Weights of a small transformer language model.
Size: width 160, 5 heads of 32 (1 for keys and values), 1.87M parameters.
Training: a variant of Adam for these matrices, 152M tokens, 9247 steps.
Each number is 128 + 32 x the weight over its row's rms, rounded and kept within 0 to 255. Layers, rows and columns count from 0. Numbers have three digits each. The size before them is the row's rms in percent of the matrix's.

# gate: layer 7 MLP gate, 192x160, rms 0.101, rows 20-45, columns 0-79
# up: layer 7 MLP up, 192x160, rms 0.098, rows 20-44, columns 0-79
# down: layer 7 MLP down (transposed), 192x160, rms 0.0954, rows 20-44, columns 0-79
gate20 105:122154095145177121141110107050141116117148127155134148125111095110104123136124123165086074131177130130127175103153073104135197123092156131131139202095082100186164118096096099155182157178130144158099097096164134176127146141079126131104199109
up20 104:154132151155105138104109115051104110129114189119130103150171151115171183092192191121151105163058160104147139165086152166173115099056140139125089133135166158112101070180076132102097151139116093192175083130115179149109102107148184099188133135
down20 102:170156101174174086156123101144121142101131054098070083165144120110096110089215115133094189109174092136106140076104143113071104150112151121127143091150105050096149066122116167181129113167146122142091138149105099068136129072142085157141180150
gate21 100:106168161109140120096117086090074180152161096143079115128133168049025163096121117116178158113149130112173118101113170135097104153142118105088120129112059137139149137082084080162160092187106145144152138121189125123146051166152134119096124128
up21 099:085134124133143117116123078090085075109083150090142109145109141097082161163162138097079084142152048147144102078073116185073093116141159189085091153137130101135147120072127121062129102137064140153135075101117152131150039103143104166204156057
down21 099:115116171152116187212156145073135144163113138100138129129154090174122128111131170181152109134125129169168110121114144094132140155112140118133073156128135124133140155147167088090119155103146141118123078154152088123140097053095164168185068082
gate22 103:112117123123192142120147145164102145097109190088174164135133104096161084115106123142122204138169121138180118185124116136113175117162146173079129107075153070126101154207087129120105135153132119175126131180159130149149153088131097107127097168
up22 103:037127109123101101194104132061132109089103141110170122110131143147124143144128211082090137072118141116120149102103175134118119099098188169110117203111121130128132071092073167180075183200153088129091106139149162154106113132139185159128118149
down22 106:130137166141137141174153125172134133157092148122139108133148193111137098084071091091115140137148114152110167130126088120125162080122141088109127046001129116071123093156132182158147114154147086114144125139116122054173125111100072112096146135
gate23 105:112071148108094063130095137141214093086136072120112128134126151121063146151130084148119170142085173147052104130107094124081142147106172132167095157157125050146119108150128138123148107132141132134143107122162173159141143202158114100137110115
up23 099:183161183158113154149109173115162118060108138067140092206117120064148095129093085098120141157146140101122202130093145135143143154076084137118159121118106110068160124087122160105136117172171137122158076137129089101164123143156081143092131174
down23 103:140123095125106192135173070068159093139109152113167122148144160179135170110138150117093124145133143125060093123113162151132088126157149085131172128078128164123137122144135126122069099120078187126121089190142085071116134099130167144110148102
gate24 104:173103123096116156073090147137161159128169111119101173067119109116067129115150116188127096185137155154155133123158123133115122157142137124156104126152130128116101135118146131176145116120132117173113122120178114145136142138139062159107156123
up24 102:142131162121059134170116132086081115140090100109189138107054135095156177124154116112129102157176115166098076127146179168124112098130031146140107130094115083112131098120177127107081103139129091131078065120104185132152166100142094131135147112
down24 108:161078104128109134109155247121176121096135112112174096133222118108095140150143159137122124143116130130096083147092130136139109159113141122125136104088137147130087163085131112153109131158114093162108145079138164200124112143150124137118110121
gate25 101:131142172149051103104128104065096173135159076135139127143070124069166134091152119143173064193060109104136155112142180146151118073078132125137138148159136140104166127117144104091139134160134089163141125180129134187123107128106083119130130128
up25 104:138079123064200112147159118115135109157127114081154135145170133104121151115089158183087137088109109116068071144131086165121125158068115156147162075083102149125123138122169093144084064154155158147120077101143137133056114099161130134125165094
down25 103:141134080138099132173130136182114098152094152107152106119067189035090181045196124178152115171161140087107105090124133086158129130160123147157131136127146101123139189121103131087147116112114103171161139101147112118179123059085188202150179129
gate26 095:108128175190112081016143146109155215146103130106159115107118114123130159117130137106166117126128171167125127148199175079119130114125110127132196104108148140092116122183087137147136113174138129134106106171138089106141135166098107120145091172
up26 094:109132131110070154112129097111142101115130139188110173142114130099163189086154119121167122169100110138106102118137097191114106136077053135084168151175115096135112102151154146132104106132089137173134102162171131114098194157121136119086162116
down26 093:125108131161137131104139027090062141132083094156094121117137097113098133087139172107123111172151177090134121112112155132052085123098118146108178117168185119127164151114137092136101063066145101114149126098178103150113130171106111123054141106
gate27 106:101146109109127055070132116129100176121117147175064129169092107106155141079115141100133093139136119102097148133133165038202117098123133116094110159175197131123099105129131189127104084121143146132161180135177158138141072120179148150097126156
up27 107:147079116125165124120090114154114176160173172144142127151143148130128082106155152170128104125085107117126050157126145156089170196111100071118132162168139157161105120089152118145161127117129125129095099135142084148125138138106103143137098176
down27 107:129137126129056174095141096145123170094143167227125148081161100152132127082124154123128133130142116130123091164163131095194171143121124171152148171044109126132109107139132155130151122145206144164171151106068123078196115215158128143143137121
gate28 098:130131107078108159132122065157188148090145133181063122120136131138063158141158134102124100097183125133163166060150114089120166134119141118098178110128146175100075112139113152052101162179162167126125178140154074101116180110157120113135128178
up28 093:084112128102128164085186144105113148141140141155171186188116142129092101142121150087139141141122237125051122064155090180149130068143134163091067140107139132129109088151066136132132104131127107108164082099067102123087111070145129189111171167
down28 090:218081134111128122153124085177141106160126086096137105109129093121134103079116086200136126154048110116107159078104064143081173109115102098104100096136119117139107127128128156111117148120123154139119169172109102099087145088117124139145164147
gate29 097:039133155120110128082187135167086161139184123156173142190117098159125173110140141082133130155141184067132064154169112119124074049130101150118109095158128127147185105202110141146116091199092064119077138178146109078167153132090143095125121108
up29 102:135187156137174173159111134142135064106112112104144172116093114155157125119116164074095142110164164166107088069213094177150077111178138217109085189118154107136102117139134113147155155118122133160135085082063183152134124132109107093142135121
down29 101:157129137185162103099120077156133153141079133106148220131111169121175143162100166095056128088136099083140114119130112134116173109154114084118139106056106078099166059122163155138124160097167067057139088080095097159152181113155097086099120088
gate30 096:096098108100085130102121105166127103115129131139178166149113183178077148068150135125063172116068085108100042163121140091139111076161113147136076134120136149079119152100155190085106128099099127137127168123116144115176130144106133113180098074
up30 099:125117119108134189103201108124068126180083137099094136152114090122071163144113102145150114106136158137104108102069135140144114100165110165129098163113165144088191135177164125172093061135100088115130141132090179156134101105067115121122157104
down30 099:157199218144123114097143100154149130129109115106138128163133204167112173156180133149158160116176113080115095213201130100125171155139142126147130089123117139117162179072077082138139158147163137087143126128148100177146144136119093105131102123
gate31 103:101110197120078088101133154127121176065109168156123098139075112144107179129104131072153057168085206109122144108164154094096129076125135129116157144154128163097221148175093117174133096145106081108128140141105187133131147112120097138127101142
up31 097:117140159099135101161128149130151086091108169160193107141173131149162120136096161058134116127122154138119125125145134018102144126078141162093064155193125143055090118139112156161143169145083191094173130122109111114126146103178136130167118112
down31 094:090081150097156100162112136166128188123179141133129112119107153123084135105065096147142186129171123124179138133124106160111093083123159121126089148140168169162153155091176150089093183085060163093178123155148139173093160101123141143159162168
gate32 096:144091185110111100110165116121143169148152094144155119133143124170140128149123085154075131178099126199087111079101120082110131124182141146128134124120132169159121115170122092119064137086123099152135182107153099120046131127094134087091112125
up32 101:120094161124103158160134167094083060078112150125125161133168125120171188120202118146137172133108118152104098119121132159140153155100146164162074107091120140118153079121200136111093135106124089133084130058087195153143137170070149097123130118
down32 099:126147109097085197130119167089119143152103144165058112147129184107144101171091136126090151146037165158145170147137142138120128163152108115108121137222113089165125179134187071165089127158090143175133147091174107149102114134131093106135127071
gate33 096:176126139154148130137099111053178142144077210108163130095163117104129083093190129125068057127158124125105147094135167074081093132118153074116119114056114121126168173113121156117109140115074171127103116170157109174162137138119102154090122120
up33 099:115068091175107158092076096124109102103129120170166156160030065066155152090100161132164144109141117145086127117098166189139139139158060151165240144104150102128167081113165125060167113121129197134132122112146128146166117186131146130191132136
down33 100:105094088141156114155148117127114169145132171122118137119110214143157091158087119131122125109137159118231147153125138146154126107086145172110168131144156064148165108206120132142088128125114143149158147129117200116089152099113127123108134157
gate34 113:137132173133082186136131133077093079101017118157154133126129056033164119142129125149105125150110114118093163145170121099088166097121058131170103120145084106104205108143169053086083119144098106143114082180121141122134134119096114130109107071
up34 100:147139127186126145171127178143083065131129165094161091146127162100134173147134099149096127103166160090119085118076133149167158100063138127139122134093100129128149104170140075097134138122161117126186093126114105141118100060117166159090123150
down34 101:166089075157121124122154171109175125139154123154088095173135106155128053062135140144138119155140096134130138118105154128131125166132125162109137133182145136098149125104178155115162118110091193157176146135179160096108070102139091118155118104
gate35 105:133103181074098141119114105123065151136026171150083121136157058137097105145178150146169091171104066205145143072163151163051119135129163136117107195135157064130106213128146157147151099149092145111099175100128098095164161100129065128111149084
up35 101:118135160232159143179119154098143105112155098165130105131127159104082103138109148141134186098070085090086162209108139117121122125148122127102188053159072128166138114128094099125168082081111162141148108131117124127120148137086093115097111109
down35 100:180142097154110121174148168131137118101110094104100119104162092159118157109179129190152107142178083153125124067176163167107144079198131140104112155097153156084143114128102151104084057128129176129098136167101134139060116142095154176128115104
gate36 106:160073159086095080145114134093109126132107058126139162132141107101114135121153031155146130132151075148165142130115139120086119160187090165121185132083117062108121148123149132127175178078157146166127137116104154110151104093138100110142113162
up36 104:096091168127118099114109120125166080105151147114181105141119159121062080122164113163086145115150085099165146109139129077117160124152131170081137166111143115202134148096138161130128155165169150157171125152089020114080095105164113127161137114
down36 101:180144149162088078137140238162148195192101109122156099073185094072110160141081114103132127162116166161159156170090198113116128141107112073190111129128143108133105098105119108132086064109155160120135134141129142169104146078148094116148130156
gate37 097:117118108125133194097145124089096092087125109140101116175073120154139105104142098107161118099078146074063091078072107149117170128134108107142167160158114107124149145188102125107150115157106152143142173137134101106101118122091112109177091087
up37 096:126088108164054127140134116151151105094103119115117106125114089122154162136111076097116107119093209078128149129150145117132110126163168119152148133125078165112175132153185130112138141153118096112124154175161108131105116062100159193123190086
down37 099:126117136109093158124151082137133134102094090144164167114150135168111113087117125096061097146127128084093113154118121095131091180150128071113136139144084147126101108063122073140123126124142118130115112169127129217095171157135086116137082110
gate38 089:139116177165151076135087162109135194192080101150171195145099103138141170117112120161079104170089147099117074106185122117125152206156104165115156116131105076066107124169108097098162124106098114080149116125121099149081069117122071095117116125
up38 099:176081167113153139133104131153096169108134083157164182094103117178103103166110127039141096108121138151152152078101064118131131123174177150130169171090106141114089039117133114167125112093098140150161124079174080162097132094130133150129183165
down38 097:123142108133183106083133109130139080161118134032146141083128076133137097111079094084103105105157100155164086164065107114144071069191112147155090172075140103128091153119152108117061172113160166125162141123079129118150044077142091149140136168
gate39 101:138117152108138156154149106094119120115096162146161107140131143063134110167124083212076159119105099180132138114174116110106142157116189140136135075136139074120073121183139140121115192102208183124084133116130124107125090117109108108126139134
up39 102:118096143122035093095139144150188183085074110115092086167112126144112143127113130151159189137061123121133101166158159213146102076164143099154105146120221132093148176115164152119164139128061094124127122071138110145099134088095086141139108080
down39 103:160113203136122085167082201054086130098100148097143176119194125089170156099158153146115109106143124135153085081082088146097134130132158108105205094113091112116127111083186171168133118119110137101126149154075169093118085207157114166135125118
gate40 100:126170152097170064153160134156097163120167077116196160088097109137129133093140182097145151086103118117162168074131148118182108106190149156173143152086133120114140174172116143111085123099143120137100158135099085106137201171106100086114070138
up40 103:191100133102144143138150071117084092032129107151141158136080115092144144092108140134135126108080124113152091094101132136134126104137172116185140133070136136199167152101206112127066132119093055146129129121083088147134100122136104072116106129
down40 101:159132171155178115126115165085141115078170189134170160084138113150128128143106150116159140212151149105107122078129098146105133121113155144134106126255104135098086093094106101106135137049145120110106126088138076102165093110126107143126144119
gate41 092:123115107158105110141139126155074157138115134091094152081132147112127127161109113127183115158087121144154071128179137096184140135169143062081168115127139151128137135152105112133143112091203087143149144162144097107174058128180178135082085129
up41 096:128157087108177175168133131124124090134161141129198164089129140095133134172120154052065105115124138118109164089108129141153153158177096163135120153115124083067086161107153108144093083174159103093142116128141181130101121160151161090065179161
down41 096:092116095151128158104099098186100119161141152061107160139192149142157044129127112155117166159127157122147133129160180099122095162149138090162103137096114112162127154110075111144115183087116145133121119155105079117076054101185176152171112155
gate42 102:164132109089150065085067130161112110112162176084146127078093152126114150142138171124137105042131126099182118142115121135142156168091153118076147149122160123087147129171099186153115206142098133178137125095129111145144169098176144116153107097
up42 098:090144116097110076177155113066137121084072089153065161117127154108159096141150082121118135135037182130131187156104050200114091120154087084190138138120141195140139084122166149068133163118108131085111146133112157119195083143115115131132096089
down42 102:173151193147118107106092051168164134087116147143106141098171106109198095120102097153165119148152114135137132168118076130118105105151152116140165106074129111186148157146076124160151086119136108142081116177098101096112178074133102139172179169
gate43 101:139111117151064108077128143139141131133108112128121146153127072142122181125137163105121123163120137105110157125138155136147107085133123106120137091112117148105162143129093202131154113145119160139092211147146111143079106142074088150137107104
up43 102:082076086080137136120094114121087097134186122120116158122095092104118147187076109098156139183118128111088081082175139122100110137081115171140080113091162108088138163126183141144105164124199099148119112113083124110204156143156168124207070135
down43 103:161122088092156093105168118114165099125173125156171199065064173120118095168111118085125143137136113160149192105114101120137108198105103108114142096200143151119051073109133085142090127092207135159115133127114158122137146092104059108115149135
gate44 104:118153159098128117109117121119105196108151148180224128082085114145133176066155127099146159179139123151152151099140108086142113142113093110109159132111082182131142126199140115182114094157133087151079137182116141110103184156130146047130102100
up44 102:105137141184164083133146153125199122081105177132143135147103094201106106173094108107049096087111122119185154114105114130123145109141103110125060168183122116185129111113127164100156084180119120117170167145153164070096140079147109128108150121
down44 107:153099112114159175121144020144123166157135125084163104180099150150093125114113087123085135067132134158127095126094137064139111138105099137070177163104115108146113066109104127123067111082131135155155138141114134123086106119125068141148109097
gate45 091:199083114120133093119130159062187111139110182112075147143101133112105084136033123123105116154143182164165135135105097099119120165081138158064131085116097097072093162149154145097130172112175123101110105163162110134098155141103173118101180123